{
  "d_model": 128,
  "bias": "all",
  "lr": 0.00443,
  "batch_tokens": 16384
}
Each number is 500 + 50 x the weight over its row's rms, rounded and kept within 0 to 999. Layers, rows and columns count from 0. Numbers have three digits each. The size before them is the row's rms in percent of the matrix's.

# layer 4 MLP up, 512x128, rms 0.265, rows 320-374, columns 0-127
093:557471528636402518531497510465513445473469446450414408479484506469507514440495570475436608519536486574495453498450477456497554540529575488472435511474510519525551477490559471388428455522526546447509459489433517521478472421511509559590465577507509576536425456508496448486479519476449656465521531470509474424510431484487546555619496570535518539480464519550496468556393447594514415527560
102:550516446473607420500569536495530506557462499482573479576451521575591476372486409459539447517364552510542469445479604472475481537482579546491501492554488537424581533562547551437535469537473480429424465506556439479482598438531564523457483547521568503519503515505480617513453470468509515519519543450489504402515476425507542484490442534522557500540405512558489456426472517512488509626484
105:502479479516512536538490519420473388514578539477600505506531574556517507503456479558538572483467423540480498566507512513417541529477525527426548500461508516521563568592469590526419474505541391488508392474407522493415538510437512461530460566532527596518536408489543499503564566502554553557478553506511515355501474586495481369465519528424401455504436486500478454531523572537471544467514
104:540357513530594457510478560477444496480455453559494483539572502457551469533531460496421457511564449566515513546508444392612510387415471465523526513540459538509548500560511475518455635529488468453539538578532509533507390524477443465512519530534613502440467485564501536435500475419458445520509561566486512495487515451514469555465585493464550453493512442514482460448450481415472619488398
094:537489482508521553543522459519464477465478436484507541463511491532425630609380491490513472481508493424462564414496460513511504476456488502529524502392489440513491497563531562531550525458519516604588580480501415470497565520414497540489490572504561496463544529553559450444521467633466448520523490540584411513415538401599630523508520453512471435433495421541544528445535446551492519483476
087:623530489548511616460548551449553523399461560416496552530502499541470594473530460548456479531541444460569532538535603577527404448593351504489470474422548524449469537503516512549437543504432489482537563488568568547514559379461503438464472473402422529468526543533496456475578508455524454481451487453490549517508496520423443562510493479494558452538476504561477515504475407486508492551519
092:512540569560542473442441562491423491496573518499483531530452439572448532526571447495442474557453468555416442521445564446547511489582484350459508487483492478563569457534531508475508613522614526523468487551522497506431552405532428540440542467535585507425560509515588547497503440525465464432416504550533460391513451512455399509468536499502511559472532521482547520464498556470394556445465
086:594475569482500535547514557580486502496512503561476510467543524513552504584489472497531535617427564531483561524512484490610575492584488421508507546509414551475405528509487515569450528460511617485451470555491500536586544397576455478542502541500426509571468479451483452439486529480432584554577538468449506497450427613523480517518478456455566551475466482408478406455530430453569497454424
111:507528553514511471632518512464521504468467494517538549467548481509406445487460468514433505457453528502459485489387607396547512574540482529496478514450483485519526529549546505570535548555486504489450490508507466488414474455583554501338540505437479526536457502420473512519435426589463583535531480457494442541461510461489538565517478563475487622513420560390583548560469548406465473603496
100:584500527592507506511521466450403584427474525496483477525488540525472409436478466518461458497506511513547510570564594429523535579550481559442487487488490443643549494524533457422429558541576528542447500480505565462498526406552460444494404462507510477497653517449556483516488550483511588437537527484551590450386537481510501570555491504546538499418435451530452502444509476452409502469514
111:448497516468507455491482413621510530447381464548481574589476621479421587450538459483468512423556470541548526567517421485533486544539436498532480546556426460535580563560528484568418521484544502539555504540464478520477496516499498463481521600527494461546473400428517534529472461466368420479516533476520585480443513530483538567571554563559591485518486422487408549538474490490510517471443
115:581437515520484478572566488504564500429530552460450505578467444505457554472442391522478479490461509539460494393474557507533486549547596509525485481497566392432522409620470521556552440466550481450469484471534424419395531479514530556467460470430591521554579454513505510514591447547517460401449470533443509531418565444460565542567519474548479484444534492519483552444461496554542519593521
083:539474518601602522564504521591530445485501554495574485498423521509514467477452419551486370492548432425545405468503522424432546496529422532582490517497479377480443531480477505442509506564569513535415563494500472574565483534490511419499481487566482421531584462507445530494498559429462476476511496533530471472478552465557555594439478597462512468542495480520420446515389459612493530491536
082:577411530552554563518538478448414456602518485381440433503533534478413501512547457438470532526534364546546535602480525453480594551469500507491440544528442500446485488515476504492480460510561458469479493531435581487388564539435484537497484420528516476491429517415499530445537584409532461564556545514430502477527516503532515444551511493459474411514520535477537425427582502422544592527526
098:541517535428481560478383486445552521514409463477548508568438458562553537509399516598505536467446424585471540500569493523593475595480515529421591467493541492428522587508559397519519413458545510513568547507421480424388510479490526527520489509486505444549504462601495440483516470542432593561517478523485484478535460445462430483513477506474585554415527471598479522450458520562477456502531
108:427425574513475486585573517601469553508504487552579401524521534549499520520500503451565506434476432515408551534479478498537528472432537560462427437491413493457503517486560463523552467478537493574584447505397506504536490479487494534407432532515543440609512553565528545543570455442496510476553496521506521450532417544480482530575542484513448466569407487538484431551550456566574593635482
101:437546477415587506409493456469524471466557418418535600459531487465483572505606440475515562406486488498523553512497466528490504558429455531442518542562475460463452495624561469584487583521474484468530548620549438511472592518493496506494472431512451550628499543526465523504515475466544437436523464538487431458515416453515470480427506482633474465468522498528472584496510468437444589504476
095:571470513613562559406502521530458470565608549414454441551505488471480524542577530469466537504571460496602585559488487579524540590504555444468443532589518475532538521487435536489516427560430362520470542431472576493445524447458452431472436459491488394473478525533449477510525562462509445570457376557524489466507522494517490504497487460467454497543533496557510470490420512442555423476442
094:350567458495533505596450501522484496657530494470493481548487452554466598487505497451407497533488562522573539461416460431506481522460552475539475535535451448520543454561419536443515575454508509484444458520406674528483546511554561474552438550523467539463639458545470466502508473553509491490497450502487601471528454511577522512538572453445521514541526529546534456537490558537505524487460
097:520555627446544474505578463565474528654499405559522545460467543448500529471524454602480464486602466534387400409470416402566534523535501492490587472566439481440504431446513469474559512485448438484471423486660483556528438486506516528510493458422522444474487532519487445492533505537495555549460594533509522550473535460537505557528531514466503533538447477557502530465468449474512495479466
099:510463493393465511494480441485477421460544462528472461481506492514485545498474512507467481495471475509480395506549484444624410517529495630496477569546405502547443502448525509521581456502614472532538492507501444448435498615505579498502493495380544482534482527618438523556507552487448490475505580501424435482529482477499585550429609451531513608376491533522502574491576530464455523520481
096:430473573531470521493456497502444479468665504403577413438509539561450470492559507522520549557496398544532534458510514529410406516487498483498491493490454431544565458540553473523562488474503426509478463460442489483481456554443508546573542627517454574509482431461554419508532519580507487538522466507529464483491488576501528562463429467553468502465525458507459420372427627466494548545572
112:547547455481516626469528501490569480476522442506522503498523607537465555499532555450394539462499492467456522483489484474541512518439477444474443477497560474590614519473519513616453464539560540479494484553444565488548497513524484424574470397458623475487527482591529415437562433480471391437514503451629422464510537479524473519546500474492540489571457481527510563510380463456582475514555
100:504512547558384504417450593539528487464491479535492499491547505543489512497433407500445497606419504471514509502504541437487474476555417413432534527478508504548499456487461519506598518503446419553517569561478445621555545586446512494564398534543486405427526474460376425494424477547489456471474551535576575518492441532504517532522559553514481487487533473467455571600494503422487571579520
096:547455545491425621497487510595426486425452561443527506484518535517536471529574498564619526526338447510510530610498511480500474482502421492491548485430474488518494450465524517435446408528459564519481461528489507524528550525638476501568443476475457517586445482534497526522459466520576530511490534381510466538580475449431472519540440458544452547590438479399489532434495450477538516475430
097:429365543494496492495484591492501395519465549457458420465453523470468420502512521430519569474428541498476429582510428490459412498478507535462456460551633454488559479455527335436483549501527538529529411501528522449518459439493502526570488507525493564554481428518506435457577517461535503497556568626530534567489409491460416495551484535483440490508430483506450507546498555548424470525504
098:559531554514414561612501483439447460409547383492547454479488564549457482464448531412565483564507504526501518460441484510562464535517492576472437501446533353530459410497530458560542559509526521528441612564464482565554528469518410485525463577529617493501573479359514529554562525584508494484535448464481489517426568440511517574507493500556543458508541507529499444493523541478483502528450
101:462555540568547507535489532516582500522454535431478576515550541550416587525483477537431431496594494456514539555493546485515468521523513460581359393527479450483611536551606446514447562433538502533575552473518484426561512510494528518411566453529518477561527437508498432559462533503440534466476540428412583594446512449530475464494468444533510467421560475438518616526509472499529481484558
105:519545443448514503455529555493396570472492455610495482560535627613527572397507467600452434465531487485570492515488491447508525541491447451472464464475580523537636512549563579449445507481487502535500475557475513501552544438524509496473475596564543486509504461537524498471496474467486452519456500443427579497526472455637474495461510456601429468484484561457477633555503480455550481429486
101:535562508633443506506413517418533489536492539500505468503562560548465473422505516485465491592600323537550502458445460539517465529419484549477519470488497538482485469481444437460550464435465612509427476518489608548448484462512567543509485536530519472438510470490483475534564492440506558501497498487507495413483542459496411524525433425527531384514565541484488460626433556551563570496561
105:480530512468494506451449467458534508455573552360539488436463579449460528584500487444481470541524513536476572521484538490513452478420438495588534528459544444512412525567481451524488572570445426454497505486561516483438447490422538499393400501575488464523568471510579481425482598551430501477503523481553566533483548514549553625557479599601518557445448455470542515478523451543558470472577
089:541402544560491520488553455443467478487538547471545543402590516465473475505540415499485497513534470497521446517507481421539512494448418554466463561540448490622503565593466387448533603568566501511503405509502453553354527541471470448440548479534535443428428474441511516452455515474465475568557522481407510544577527492533459556444507576447501505515481493448486512545536524411427573512421
097:580514445510496480481479524528549515587549499465501436551506481508436411468467555480457492548540403544533485457530521528494513480544499490502426430535490423512443429481451438453561484513562560486539408449390563499559500535480515566416429528514453429491451545597456570502537596518478484566540490514434537474574526516386411533584534475534485529506578437493441447542507669529565508541484
107:412527445537511605543488456598586453495480544518572566485536536514522522546464416469469538562509448565550584456474503463542523531475549499583486503493459492412503553536587362490539487593484432537447564456456624563453531609538500457444476472492535479549506468471521566452459423534483466478547466423579479520460448532494528527515500425454413453564445484521475430559457520460416547491509
098:596623449554480474456491459529549407509482454464490536501547561539485546605560501446534471496482478476511468480466442510496486451400560495467493495402485438467461527530611532484504474520480450545461549529480482533561516451489512519502489546583501467448526508562607657511540463495564467469534465523540542460516585471600576437487452496480427510458421458544383484568513391467424576488528
095:538428517496545549520528573517469572461445517518524573545499476581513518499508458508491550467597460546513435519449548516604508470509565502479446456521560443492489538560562548442440498546473505472480566520512458538463535550484543485522529535505535448560467583543417521535477408528493521467442594482479482557492502422561486473480509382501326523520413525492507645364497381498481519442521
096:502591513522544570509525499524425454537452522413500553561517511438578563498473514535523473520471522558397497510500531512542416441492548470510482413472534441477516433601503580499482424487505434483566551442438416413428564551520483455523473435581467515456543560516599451432559554409484502548480545402450492525491498502564519475524557561432570594513545530507533571381474487535508574520438
099:446507505503523506573531420483573564498518497440473434536486548563496544500444523563434449459516611500427514556557483486443515509436493404520443527456563561428481498517518486495540450519461439517459616574524501496508599450503549548468477477494488608382473455552492460424376418509494563527525559506500526394533480516507529445606442457442481496469448398470534512434503489407573507539453
092:531472424469620563544558602483453534533452493596516471464454529507553463478467534422479498544483458542648599474524464419538520548493497528464487497466494473413518445516518507563498467555466518536479453472476548552521446460476579506510501562481468501440546512464501466426432499522455579469423502517479598494441527536369441477490540453375483532594552501468503459507581533409478386513556
102:501570517478527534543453445445616493438509460437551516558500540630517528450487401502547415547506411533531546456490441505477490510514439540510452473511630419470482510573577571459458520531537460388515534523473450385531428429489442564581519604447499539452501446489541523514465471587520495524474438448519547497555506469522443545506614442528448555459551499491421530522432491464487523461498
098:513491493545496505499470537581455540527575479484522486496541526552581489429522524448524494546485500394528587524446470544446451502539548424578450456544533406600445509560444515482561532506445367476480526484495513555519442510517552594605543576563469475539548516483516454543445488619505449552524411461519522484621494420466582508474562570476528455462491398507538479454527441562484549566568
096:590487574530503528456395480438537469485593470487501462601435462544572418440465445570478520430555545470610517486542439522506482586578470467471446576545573377525470468406436485481540461514501455558531547487474464579397499446435579483461483537485452491472466532515594519443483523563463443446463454520445557518533516476504526464520513449457499463540440498506495464542380449470503596458516
102:544530451566438482491519490520536455495488430429546426545538439566482594480514436482434642486464480474507526486523587489465474466523598523459504424471565523496424539516536597485470439541432479500452574607466535528484556497555496390504467598499496502406566451509499517491434464571361418553617566482526489408543528483523527462509540460528473534571485485538494449515558479538562482507498
101:483450466547481459522568504372458376478594541419509504535474500448471527537416498466558495543528569537489579434469500438506585469569496487511477456477523507595531387539462584486602408556519489498537482477497482553560505520497565574599456502521545627593499472524514496538507513417466472498477521534451484487525458596450481466530471506503444417559535419425545488497497478592468546485425
091:467397449603509433604439519550513433517577469489481479442445564572504486493556452484528556559491491558486485496396450521512424498532501474596519491481511405513514511536540463546482542504564472594483533550488596487536525462556435556479496508505580506495492454502514474478509475483525516550475546518489409441458392507430421624574419393572477391419556520485538437514517509515534578536482
094:491401445482454551532467493508438576500510517503441438517478594407597463460533496444481497524504559501567470458475539553573485469438401505528522574505470447535504549560584515515480584550459433524442404446540491488459557471562505484426540518461501589458403542483483558349430543493511458449570505436489540557491439475474571546530497396560558502568515474563454591508493526457526547552466
099:567507533499579481462479419529575441577590483460438460454521475533496361537465533514518532572578526517456412462495427489492498529454534518491577556592496507512507469544460486470428493456531513484509556415548489591525500488461554532568594495568479434503551447546452510450391491434530552573489404493493580455457456499443512548546438477439477491555424485543490490365469448577434561480482
097:550473476428555479469424345572536463524523451525516543623546422421545524524481451601506559425468417538512438526477536378521425477566378436510538522569414499488470492498506490483559567472476515449496494526489551412565488544463480488542508509425563523505515433469391477548513547515488500421421555468543479520508504528565539502463495473443529395565424495504512467589531487522502506513483
095:532504551484518435564547501431513516450573567509489400526638516583380422474463510431530582430507544547526443521493486561476529543464544507461483511424348441505508459519483492497502555437474550509513561512434522469401554449476476392450546491497514460405479483507562420546520454531524548474442589437493516445551431508459491541537566480553558473495544523488481463457482526469525559595416
110:584569546602505615554494421503486547419542510502594512469543482576436483496575450516498530529466474568488574429568472518454514512546535528508527490447547461532505419500520576468501441516484456432473526542424531546477454536573493417494478547517533479533513511530488445468499434607409516401461631442477441579498449418531430590455491514508508555538545414461458411505457538527526527465437
099:442562568486566580427546528482481433481515379528465494542456472439420439629437420466473547488469494475549564500537512527536566485487458492453474443497556426565431477572483424512620444634525410519514503460510503526524558408480553512477468501515469547427508504543516491421474464600455447553510532508540560494532438536518552487535476530542450482503510501473512447433413497584471605444465
091:485430507484501447532506486527476393498500608518443405467547502509571494495454490610545563538478422489525456490476486441533470565480446499422413423500384411511526510530509437470482549567496623525396570558500578565470420452629457531487548489505494491521500535526483540451506508494613537423450493462531544486488530505534488476481433514491582475570552554412512396457548461514505540525460
087:491555455513422556453468490461431526433449475583545545553514427535571476474403517501583482533533428456461345470454437528469574439509504560443431475447510506563509470491480502597429499545493523553428493512573521591518502469506557399497522445503488477483448540422468532498453494412451456436499525577480456461543557531533483491484565421509459522374388441502447536555563485543450466471507
092:480529581479512422591532557527415516508461549563562524497528555546508595531561435536435524498469407454498474499552497527548594473477440534559566516569481524439581452570561558447509398509506593468460546541491500496492511488439595521485477556418570510528513535534526447439422498568565451508549504502413535431504463509491540536579501572476387503543432452409497440506465401458481426514480
093:551488460515492427471575445634425511466475401425419489446463444528487466558539536532511494535484452521490634464402450439466479460455532551483585518528616530525464451558533554502450523559575425505478505525521476456556589467578493461468488490463419505507416532565515488464468464488430425473542470457597524498499469515476528445518593525469485573521553530501476540460521501474458457617391
# layer 4 MLP down (transposed), 512x128, rms 0.232, rows 320-373, columns 0-127
097:414424556472445410526441586459409482498521446412502509539441583516577537375481506470490508481555487539501560546493504488436563371554549432435525504571511595493507476440509514468509591505615425510506523500519570472504480522428511486508506470503454465504518544564534489561525471487510436465504423514490365552486570428471498549501434502480462462480552526495467439583582449512440453459588
100:556543494426441436514495597534525533479438446481593460635423497550555521499485425532503419602507479628515552518460453486432502488459558522479590443490494541478523509547555506329588450476459550494512502518498445477471508428519594508429519507514535479452489484510538560518495553458569601432515495464447563486416497475527517478490498505484590551531517514505605519500457540501581505490588
106:468489537460444388498475483425505487447475472502469448518518502483481509515484499489602484571437511521485576450588598487461549495431565378502535473471480551508414561614515498527488447512509410493539520507487579511512455485445453575549445548534430529472539454463529509547569466553529471470566446492558617424418468489564464497543525586462459400530398626456565486437522478513517539485560
106:463582537474476506480462553492422477458522454510450447498539466569406486479547418605505494497450470487446498494568498535470600501543530557603478482491517365485484498511446447531547457507779503486547489463519538563450484527552476496522530513533507481508497468578473538472446423494544461554523487523476458491484499535514496481443457543466427475518547525463651492477470501544536533451543
096:405423490541495445512524464416449607476608556522508483491434495506555498553499503529507504560607497403495510501586506554485529449484529504515497558527573499436545495396537494471540463465439561539478594457560428481430515503518472552460513451527367489530461481545459524491359471496524447534500469435437476505442469461573462521443483511510459598544577563473504449544458537477452567558618
090:528545647538444476483438527502545472527531553551549534450448565472485389578520596410451445496560449515476506473583604540470486496580495500490474463504496458518472438455566538454585589504512477511465507475461574519445474505539421525562548451566577497468510461564401551477498483543630439537521472520531494520530560532489484475386534501574499506415520526591576491534544511484503560506410
101:475525429448452413452552522552539506400498444503539522533527533480547414493489457623481517629500531506531464508507476470499559451534485425579534463448397458492485467520441575495503480499646577481536513530463484499427418534472486516537499490492530469474511458449422481483498475400578535566527434489469532509452585625483534529446498441478535525478485466482588479468491477550579521373606
091:412537461488530457436530471413474536541485542481456532527510540528475462507547569498480507532563415481574484412460601518439515506459559468447562512560503460545426492518540571464546490480688403520526438485497561502419499522474488513491518557479505491404556466449442527439512403448603497517532488492483459598501502442465532537497479537555508477472546479460563494414499513523516640598412
106:570539573504422415519484465502526520513563510525508536539515516475424516511488524479488554549468466467453438534495478520485508483561485465467554506436457353441498506474524495528491506498707531441515493430572537464427518501504517496503472451499431507494440540446470533426500444521530470538494433474458473507474560503581509424523493461461497525498493515568769494502431549467463557511507
095:444445485380525546519547502489503478523451507508548499470507566541590474463511484472495592473551433528494430565537450504431398463499503499528603505471505466557489543529494404581537484635530566427461560481479546527482470500562500513452551442446526460512464423467485516384402433560504436424545591491591451599490453588539486499529541560474480499476494543521523424497512540534543551455396
118:458483432474493551524548505552486434550575497518529490483477568589376560471460552496579586460496486511428459548439370459574519536593550483582570439512457440584541382497460551528504479494521570541542519553474446481485443465443460373510588574461480471518465417463543483477457428441441492471505476562444505416491516509503459481537517599487518464448530487468496486521574464575529512545454
101:397481459485505479482527538423496541483543543564473458547434476596555450432470439521565581495519448502565551490536499483471579493480513460550499433457470518564539468524636492536536538505537528491511427550569512471371518509522585531454468460556469558478542533459463474509506460454556357508466469439455483463538542491482556475564466460479513639489468515482392393621472541417469465500507
089:498514511446560469493573556440459516439484455491467529432528502462451455603556511499603560491480605490532551462573520597512444439473495573497593514368519335532517533464525478437547519491502412550542517532548610465563477555533473514475443466492493574542458504485487539491485598405613511546478425560469457480521544465529512458444482477542514569468540575490586508552503514460469506507526
093:498509551466548488559540533496509523488450486553498484463464515499469405465516494547511535505542535478422559478526472544518500492538499492556530540474511349484443496512516478521504499456812474463562502562518581560523450569530461444465560489467461512532474506522465511501506472411521447557515427533484466523503524458569506500450509554480497478525551522517660464538479419558477546501559
100:462475514513491407520479577463531535495504592461480561516455560466444532462513531566496516535517531552512583554612514535527468433533508526477513498570428493535486446485486537491601504445549473514527442399439463449424462535414591506431511579505559591452463346564509505449583440534500420518511519554423450552487542529464542512501465433401493565491518555508563469496521547466606591532527
112:478525471503565457518511570501471517504445520572443372538494506529425421519534517580418566431541515487540547486440452565476548490498538457480470540511492471531509497496461518435538376458589438537639487540426601471537570436533492524481480629501457496474555468531529579534554501455534443463484492405636508494499537524466451486502508467535488508516430473499609466451470440595458498530419
088:548502497408538528496452454416503379567526471407451559424485469472502466517523478456542444523446469462489516499450469573413516542413562510548567516538589523579548557534440467489470599502445495469507507492546544571612507491488540500501439443562509420567490425509446478443443423556476593461460493555580490479493451511610478574578500503450431476431486484470535470500459520479471453400583
095:583438567516512551537609518460444423439451434488534506494543551541568431579440400515500464548477422528486539517548494521640474519492553477495529464624529399496543470470537436420580497479581544521509577473551447525481489499449465506496492477561461438495457555492493564458414439521428529548537436501443500517562513564476512526401584546522511495499506475536520405502547390478541488559554
089:553493470490531394457514452520504546416421465540550488535452459587501514474501505526532494488493582531486505508400510490493373515495504441495504558584556517435555424529426609454528528456481527463534489468479543473594543454415549476566442463477527475558498480550545490551535527450490606611491526597551449522467574461549494510500417420457623465428451575514506527465498547455564512412558
094:518466410384478501540562516478535371506552610501478452506472424605498514481528501470512462553568484545618391520495553599468582445595502551504480460481587485524488499490510468547491444436528567487487515444474535556525491453457499450468490505493417562411488452499619532506506480572464483603474490413509472545497506466535528526502423584498470485394475517552522391471474510505479517511426
099:375519528474423523545555463480469507503523517468516517531443501403438527457520405540498475529449561566491495488560524527391498446520564531493396470515520443498483575553437557411488468505483574409483497455534576502448503435485450569475399509553503445399502529428421540551450492540499517431570482428536484492474505536482443458489523641507529600547465526533447604437445510473445473467563
092:409462444502504547468550494455562572475456542547444488520501504524534502545489536567510592518530527468501561473508581559451485486535547459562516441499573516506524497460440462602527472517419455615618567454458531484525435505482423586439478524483484558506515524428515494602537437409538416550416454499603542535502423436536488481524407522496486538539492493465536462581598465531543466517630
114:414488520470483526584445487495492491514623532578479513573579548448567508526538496492561509428422569546450534439501444589460559503532494477505455458524448470416490554494495471560543495460478521419475587572518450435453505446435528474489444412395493532510521392508396526536578506509579444549479483553470443547545571506462496514532523454445579513518529585408557394509457468512568469499436
102:471444411413476429424459491549525569512566470574426446425546592572444502462498412528419445510518520505563431493476520524513480511514460570489574523465453535574532509567456448459514465443526484542558604560527563543547509573614426549477519519507530551529435523476489507479447457483499484509474447531573511531455548514555528525457520418428492475505494475426504450621554549515629456583561
093:434586576535462420522502504459464598432516525536507552536514490508535533501470643557445589531495571472430522519510552502445510511450542369539517567584458526500554510539526489481549456621521453532453435471495460435508471597468476446455469514591423514490497500617468535570543432474568480531496432507571537498536483413438470454498490531521484503464504470480443425382475507453466499586540
097:407475532454539410472569432440435498467461535500501494549608513551495542577549475478602502546436450466479530470487520440511542514536549493503537567397555549501469473427554622430560386428593414578555413483564463478554440599527519545479512571461398512500483502433483500515575510523538428458522530501504537464518493500521576518532448524511513490445491513454508415481516532510444496391535
094:504549426450461493491419450557489575574468470611402474487461518495476536503480565475458504509535558473479518481440564535478489509464440495468510562555489526481492414503491493496514549519536475499547508475535610426502462507544567539542495524452504559591519598473486404540468533465529514534472425590475466443457518486501485352429490330500553570511595501387553394504521440483490448483548
106:477497488492533469507505522532509447367579397502542482524495516438543589498458499539507483486498441442444591540498485515545501465547568453509496468413546652407538416450449471527478462527327476493552444426514561505515478442467536510573501526496497475477548435537524525523418547495492386491521467470442481457555487501549533536446518488445439439504468495590440569496479509557622441554464
110:470493441497481517527472518513500510429472509518476469503487606495448486453521405464508456614435521558514423467443400461504490559483566444434575511456451592599510466527438557438507397403592472465595529438505501464585464561426486502464399490494483600581511443518437526508551494573470453559495437558440560553425495510486513538533497493414519483456462463482463488503585457537531507430563
096:572559553538559473556496415530534474541523498533473509550446509574615554525546600535590515500542546448501541539542520413474423520473540429559566476447599500485513521556520487481489486545416534490493560514479503481422422546535536501531555479534509597571423490490535539543520552431377432471463472553582432529504577512583529470507449495545517594432586475511501469469600512579525460439547
114:609537489549529482438459560501505483504463459454486514521370468433528471550555410523447444512529457451463555458531522564519462575461452453531516457450548602435389476547439530511503518567451497512592420599522556543453512557459532528568447414534578515489400494354482402538509500507437507538576463469492518467492530474505529551417494501494520485494536526501562464496512442480436409416469
093:525561528426478473486450577529507527449492503559498490478500520485435455482487465566539511485534525510484492445531436525486513484509463509525508509473508375497434450501435453520508450473790450478516461517506537472480481493521490490486503545450501444479447525520532552522492443484503444523467480497511403484530531492458484498487464482429452497494462525526777482486435445522482505499496
094:556500571560515527493484488466534499447464492483482510563455482478597478483396439516444548470439543459512542531452436483491473509536595519514480438483472531467513472389558440594491497462511488494519524483513606514442494513386523439442605525486539493461465457447482522575528483545493394490515403532487509482510552477538554481454553575555612400450478452460573511444587413478477558532344
102:523440551462544551433528515551508478448472500507460461480530521476662513443434464510480491457523410452512424479531388454516407569582470555521481568433517580482497440542481466450460449597462447430473504486515476527438574610549549513545393413522505417526538442547499590508516502529432452493480484481540443475535490456492448465586554496495483629488535559477527485549466515490416443500451
098:524421479483535483475549453555416437412547387442429519459522472495438496507419517463488422549544543463501543519497583574520516455421535489523482524473597581422442472588516597551449418506508490516558496484502552459440518539581538471418482494493585532421533443520520536489469550503579452593471452612443412524569502490538467552465457480389516489542578542505490477486487543434503446460541
096:394584533501480498434529488531535530525502490516461518548421481486545453490519562524557514489529551458482563503467540429458528463401574496484529506409487697492538613574465553477520378449534449450474484493495545495512513518459430488494464516456449583568541501511399461556548530479451515513460477465537479545529567416530511426582500446447421532536421555438425453478531477477416553452484
111:419456506492460420465511580425530504500541457561563493522497405564482485531610463554555516533598496429546485511520522425531476513469504511574509566495482542445580357560485484490472433524362484505399542562470559424500531477454567462554538527502500545563528524545548518584518494498588523443546497614570477380494503435528489465565488500529513469482591464564539545525534503448443498502483
093:515530450421471509552523496523501452425474559500477521412457416467490497493522453441509488507516494490444549600541554552476399502555519455572483502481534506468443528450464539546519501482401478570496483506494486539507467348431449480537557472512590390452445472532365555390476509421535568586531510474514480579501471456548497452487501516502467508395584529511597383523448500584546495494503
089:513505578403517564505472374537491461499527502579503497567546506484575450481491547536414524475564550436442525457537507542424548525472518521557478498550518468512518476505499525487504530449395436490535506458473510391452501592449567509542470466446549571540448448539490586496570527407471532417524492486380412521521562525535568465406535519594467523487542536625581476556560526496552587503474
097:462524461455453466397559439544530467500446528488442491542502473547524519489597591463508553491493473509595504518506592511527542602410577470497476481566519508443463444497418538416450486487437493580425524529427610528454485485523490456473367493519559525582509415514562549520416459503580455460563514541500508498514454545524507581541459527369484490459506467488544430508560535524580413439471
099:473472473478573363603467449516531528472504568565584520450459579519559472567519487522546525501460622471510467505462454504542447579499551536489526576522484533512536471509486585535508524450528500592652512532541518492511526504489544509561516567461479521448626492411532558537487528458417549444433526568497559529448499426490544426514491446473524532560484502496510406533505494562649447505544
096:592499485505570515521499450477525509472486385601502488556458514522433453486454544502513372501534471475510617562437513562403478457489498461511534416429498500599517474427485505473469428453473590461512436415462466570507415524461601481447412395464531474470474532539496535469479489471472486522568425511499541523535457535526404463509530431610561524520438523565535551538599551487492550533509
102:562491588463441483509583475395568584510456551575478517496493530432463494415595531521491475478494480537605487449437525487531473485607502493525432497453511547525521513485373503436496497517427529521445519465544423462514473466405481472504533464516423433437570475520429514525518443523438548481551448484512560442428451490462546549517439403432522448488552541449566407486583597462458509432424
106:501404514479453422510423581468498379488483532590465452517513481452521531393424569522563584497509557549452472521474554534516518410508513477443563555512385523486437466473511422452424564530535487535468424505485591564457562534541530554600440507583637443460486519546477524554486481504521491494411514495459542436522481468462515484581486481450405472510483559522498522418516510509502435476585
096:559520550368506560570496491470527541440465500497557489489509518546518405380512554465500543530509552397526579534508550498469486479488525491462653494516420513481503403488536517530389497564573436476616511474462535418458463605491587440476538592423518601541464459451474536533503488526460478497457469485479499497478509432469549422481543448473513542456515512503578579535495435485522491477597
098:449391460526439456519483582504469611555519488450523436491513542432447469426478536503503415489538539491492401573505618553583460421505420517404512587450538537518480408558478593450500529461428482449487478477546500592414527503564553432532460560487488463538525536444501518464456500384555505528474528505480496520476470477533490475520529530449517533539463494595426554459491510399504620452495
101:535531546497475483511506401532418471494562549438586483511438447462510487444469553526478554498508512530489524520531591587565519454498589525387574502490421514501620511497516580512464450416449520470561532554507404508582393505619547493540447495535402392485550489450518558484532467555513530565491559422440480539491511514558510483516543525581456466550532500523465410593516461561486540454456
086:540528566452636416585558529403370532515509417513508423548425506515478482400496465448560520492504498537528582542501484544478464452476463371532462417519499503504519503461549614484442542502546500445532538453554576516525529554443550515542461450519457467505459378474471497516531574507495452513526461570488500494494569515513471451434559568392542457492526468492628528574506475454459496498492
114:550490495395509519637522420464519481416465506582576555426423450554495523490442478514505536473471556488523558507404425561510442499481551571445513507562457442475539468495597538479492464435516488521562496485549523503539474478403465444435448527427575511530636415494482517581530493468509470486445398414551461438515485459479513537526499579479508458559421569501530446480501444546505497537612
113:548594474584568472421518390483456488519480509587545498414411432557326495503570464538505477623537463531482568477510506506451453505483496501506510522499612504534465523522507457400511523474471436507535453498528481487534452477481441444421531474505554488525541544547412441499525494580460501426583590541518453531515403433593425515556499491515542518452523493505448477616540518547474517476533
101:433518510417543484504411413544509518467502470530462499421459379514508427546498510427452565604532429462565488566580535566482547508501556509475569484558514505456487418521538516480446463455568511478475397559484450485443442503500528511504504436511549484478548507448457582438531431520557391585506440580589482573516432423524380425531491529497551514496454544521501513401523555460432517511537
101:479458456545549533498508413508526468512417478505529460540457515400595489535486563447432432463558390473529542471565507572440502476511461578450567511495469482504444423549451488456573523497512490427531488541557467508460495505396501449464488448499492455474463504554467465514441432456531490513545484424271446492488563570461537488528502451561419480502499542525566397413502508420553520530514
078:602448482595551559600490538476576493483507555430562531448456546406463469424478540462517559512424446598493447524457574540505459451485465506359465572365592581481503515463517450570401604521440465502469461547464521560466456495457499503407567443458487513495411470457480519452488470517517537496537491461575495541494472522576561511434541477523544472522512501537571476522572538496522483507528
097:476564584489447517537508450501473474440387544553461501480471515512489540463440441532471568511531525495471501531519490527515563529405529448521562541552487457455438436479423526457520478471573419460490586521482512553500420570365555466507454561458545518522487419461443542608426522434547490495556402435325482515496505493512510416444476510437389544515487509460566490431507494456466523503420